From a checkpoint of a small transformer trained on Wikipedia.
Architecture: rotary positions, capped logits.
Training: a variant of Adam for these matrices, 376M tokens.
Each number is 128 + 24 x the weight over its row's rms, rounded and kept within 0 to 255. Layers, rows and columns count from 0. Numbers have three digits each. The size before them is the row's rms in percent of the matrix's.

# layer 4 MLP down (transposed), 1216x448, rms 0.0281, rows 414-441, columns 288-319
100:169131116135164070137129163157163148114100072114105159141154128094108124149106085184142107079107
095:159109198103118084151150126088141174146121129106156100089144136133119147139100110139166111103109
103:132139102095144185136133139091128163128130118113158167149143116108156120141127113145152102120161
102:114136153126149104105149130147083105135163132125086112127115118121159109164080118151132125181100
097:089098121129118129137088110134135172136168143154131104099160129117110140086130077094139123132149
100:139122131145129083133090135161114117164129168107114089102146107112100138143122154084120100143104
104:165128119129151147135142154181165161103131095120118138147145139087115131081142126158134130097110
102:138137116167129131120126153130136103117104105151054133072094126113111093134154150146142142111089
097:119138112139132168115107096137126173136144114098132119128151088109193119158158122105089133096126
103:129105142088086119143132133105118109146137116096111118145136147165137094139154167162101111137169
099:107130122161105147126125111149143116109140123145152098128100161119140147131152118133125130155114
098:126126112124151142126139146100124106141160132104077119114140092130138135127146142103144121091117
100:131142175162096130153146105092139139108103138195089159095138156121107087161094119153133109116128
103:121122087104122108143102072152100186135090115125182163123074137126130146134103131103134105148158
099:126107105115137128123109099115131076082166123099127105154136113122131129155119132118126121127081
098:188126088150138117089134133160119119103141100148134150114162136103147151116130131122139164119110
099:113129111121140120146140164169133136120160121165124118129132157131138122135111155164166139134132
103:099107126171099141111120132124117108103125119129161139096110154112132132136101111111134110164150
094:131150099133118132081131150132129118108097143127108112111131103103119124137157109135115134128176
108:137137146154117121091106128136138137118125164145111227126107138136132124125149129074130147139122
102:112131112153143157115139109104113101115130179088141161100080144113136135098137132128145145111099
094:106116127141132214095150141101085099131118173123177124105141175147137100125108152090099110137144
100:109144130139094119160132096159110138094145120115148140122106110104131128113077153067113129139135
100:111114112138141134121176123125147120169134123124135137125140173105135083140144130106135130106071
102:123139133117104118084156098159145168152153089119151142082139105095111073154113127122123118133063
103:134140088113147151142131111111118086108119128108167106158173143143115122147129112122157208110136
097:146123169153173165107126083142172137114084148160117165146094180135094136142126138139153164121124
099:105118148134134086112142142172142113109149098079134153079074197110168133148145125120165173134151
# layer 4 MLP gate, 1216x448, rms 0.0321, rows 415-442, columns 288-319
104:093091140094135145113113138117095108123108139103121098120143109109124216157170123136154130191124
103:117170106133073129105148137105118128108128120116135158123135181129142141117143121157157117167137
101:103154103126141126119134100140135168141161139138190103115086130118121135109107137125122157127113
099:119193100137080094149111118130133208129120139142145106115141173085140098120106106141143106144145
093:140131132109127109115086092112130168091144105109112123148158145133138106141129140112120165119104
105:122115093141123112105148098130124128125137083158141102134090171141179137125123141127138108135132
103:116132101151129115136177127142124139113141142133181099139131127113090138142094105092123129160127
094:124137137135107168149122166121098147123089111125166175168098163144133117136122186129163138126152
103:139112122094109122146147125157139143168107086106180141116136127159073159175117098157122178143106
094:145145118119143096136179132190112166138136121137153147110119119152086120102128109138141120126100
098:097129108129156140100106123180121148080063119147102114125133102120065172153142117086159115114127
098:097092103110141108060109116147091137100117067091081144102132074158109163119126146144121146141107
102:135105116155139147166146138109154121106126146131123168131128121119100074136116090101138151142113
098:143121133123108140137150072129151130140119064093155165132103161149095154112162150112129138125141
102:103125099133122178165114118147161112123107118063140144166142125100144149161163112142124119153162
094:118139099140108133120119150106086144105131141105160146090135122175084104137137124142174118115145
100:094158109143119078100110114142134103110127102089103145128120137095144107163108131117187134207090
101:094101115150123153163167107119097112107178117103140124126118133140135142105115150147107125145068
108:101169093156116142152148082127160146110118151108138143150131148115113150116125135145128114124140
102:100097174121120083131120155140131131128149136119169155142090079101124115130080148195107123082141
101:123133153071166114141130141156120105141073100128110115097078119102102135100150089136134122171132
103:138158139155135113088144125095092091105149074142107125172144149136162096167160127140124161146094
097:130121118146108110121134133136148104122128135101185110112114153151107131151103106119138144149173
103:137092102154098135126135078113154110120082104089129176149074154090122103136121154068080146143140
105:146105098136077130131120062116137129131112160080136140141162119147134121146128120141138124119119
094:133159149123130083125096090142141180104132130131152118125145151104119138121104122123131151126113
097:110154139131165125143103133124136151140111171157131101144126090111114089113129121133139152127140
101:113115148136163126100108088134153146152113121153124101105093104138100140123161089122158137118164
# layer 4 MLP up, 1216x448, rms 0.0302, rows 415-441, columns 288-319
101:130090154106099177095125139088121114168132108160146141126089123104135168136105154125169137136126
104:145135100143153113175101128102100147099144124136111151099121107127143126157109127097108097143087
102:115129127130117115102099092152141097136156113088158140098134099125117115125160149078124109087136
098:132133135154126150133113136096121131127138138133122174126133116152128163112099137133146120159173
099:188117157170110160132114153140111113079143161139112085151168146114140136175162144095126161120127
105:157084128108138140121140143117095149136128128130168155109070160104150091126056083096070116120121
100:129136100100121121163097100126098107155192110159097139102164144115127123116107155140057123133122
093:124111121148127138146104127085106146114124140139168134127115176090151113097128120115147083142157
103:129127124120110151141122131158128109084146166138146153091124160127121104092148154176110136153169
097:115160119122135139108161176140133170137112143161144146125183101121073161142120133111157084141121
097:105113111116137138135125131148120132106147139133086132134118129112124125134152119111157115082119
103:121169143130126122101167179154153098123131170132163156108159108112124145147156135142074167170127
103:134114110142111112179090135113121176128111175135124151115139087118094094131102147107172117146125
096:140140111107127120083082114135149107110156102153122138119140112071121128141133107163131118168094
097:174130121177150065138146122114100124116100135117151128095115127165143195099132116176098085083149
098:104140103121111109126109139147091175159120133113116134164125148140114169158125112098138139095059
100:143160113116111118154149168121164172108148131157130090128115099107122148113115082140146099111144
096:117133127122126112197141095145120119108132122151143135118145119147127132109080149138132106114082
106:087096113111144145114090143136101126125155106137146140161132093173110105095148176142143122104133
101:142094157165117159125110119180153166130091159118120103086135129095120102119134119144137105131132
099:133163152149115124142095133109099108142132146094140172090104146132126064109093136109145088151131
104:122138129130109123137119153115146136147140094103107156139112135137125107105094176075119149123177
097:126124111115133150117142087142155169123152102151110113148124131098168096126140161169159104121097
100:112135168107081112112182144149161141132148102154155138149154127119144129106126128139165139133129
102:112105141086121100149127161142128162094143076159124093097176124154125106129172132185146107111166
097:140095099146147151116087147137109149110064131120140150133124144122116145137158140120134142128122
099:129145180140147101119110084138105182140107096125133114103136126101117128127150165165100076122163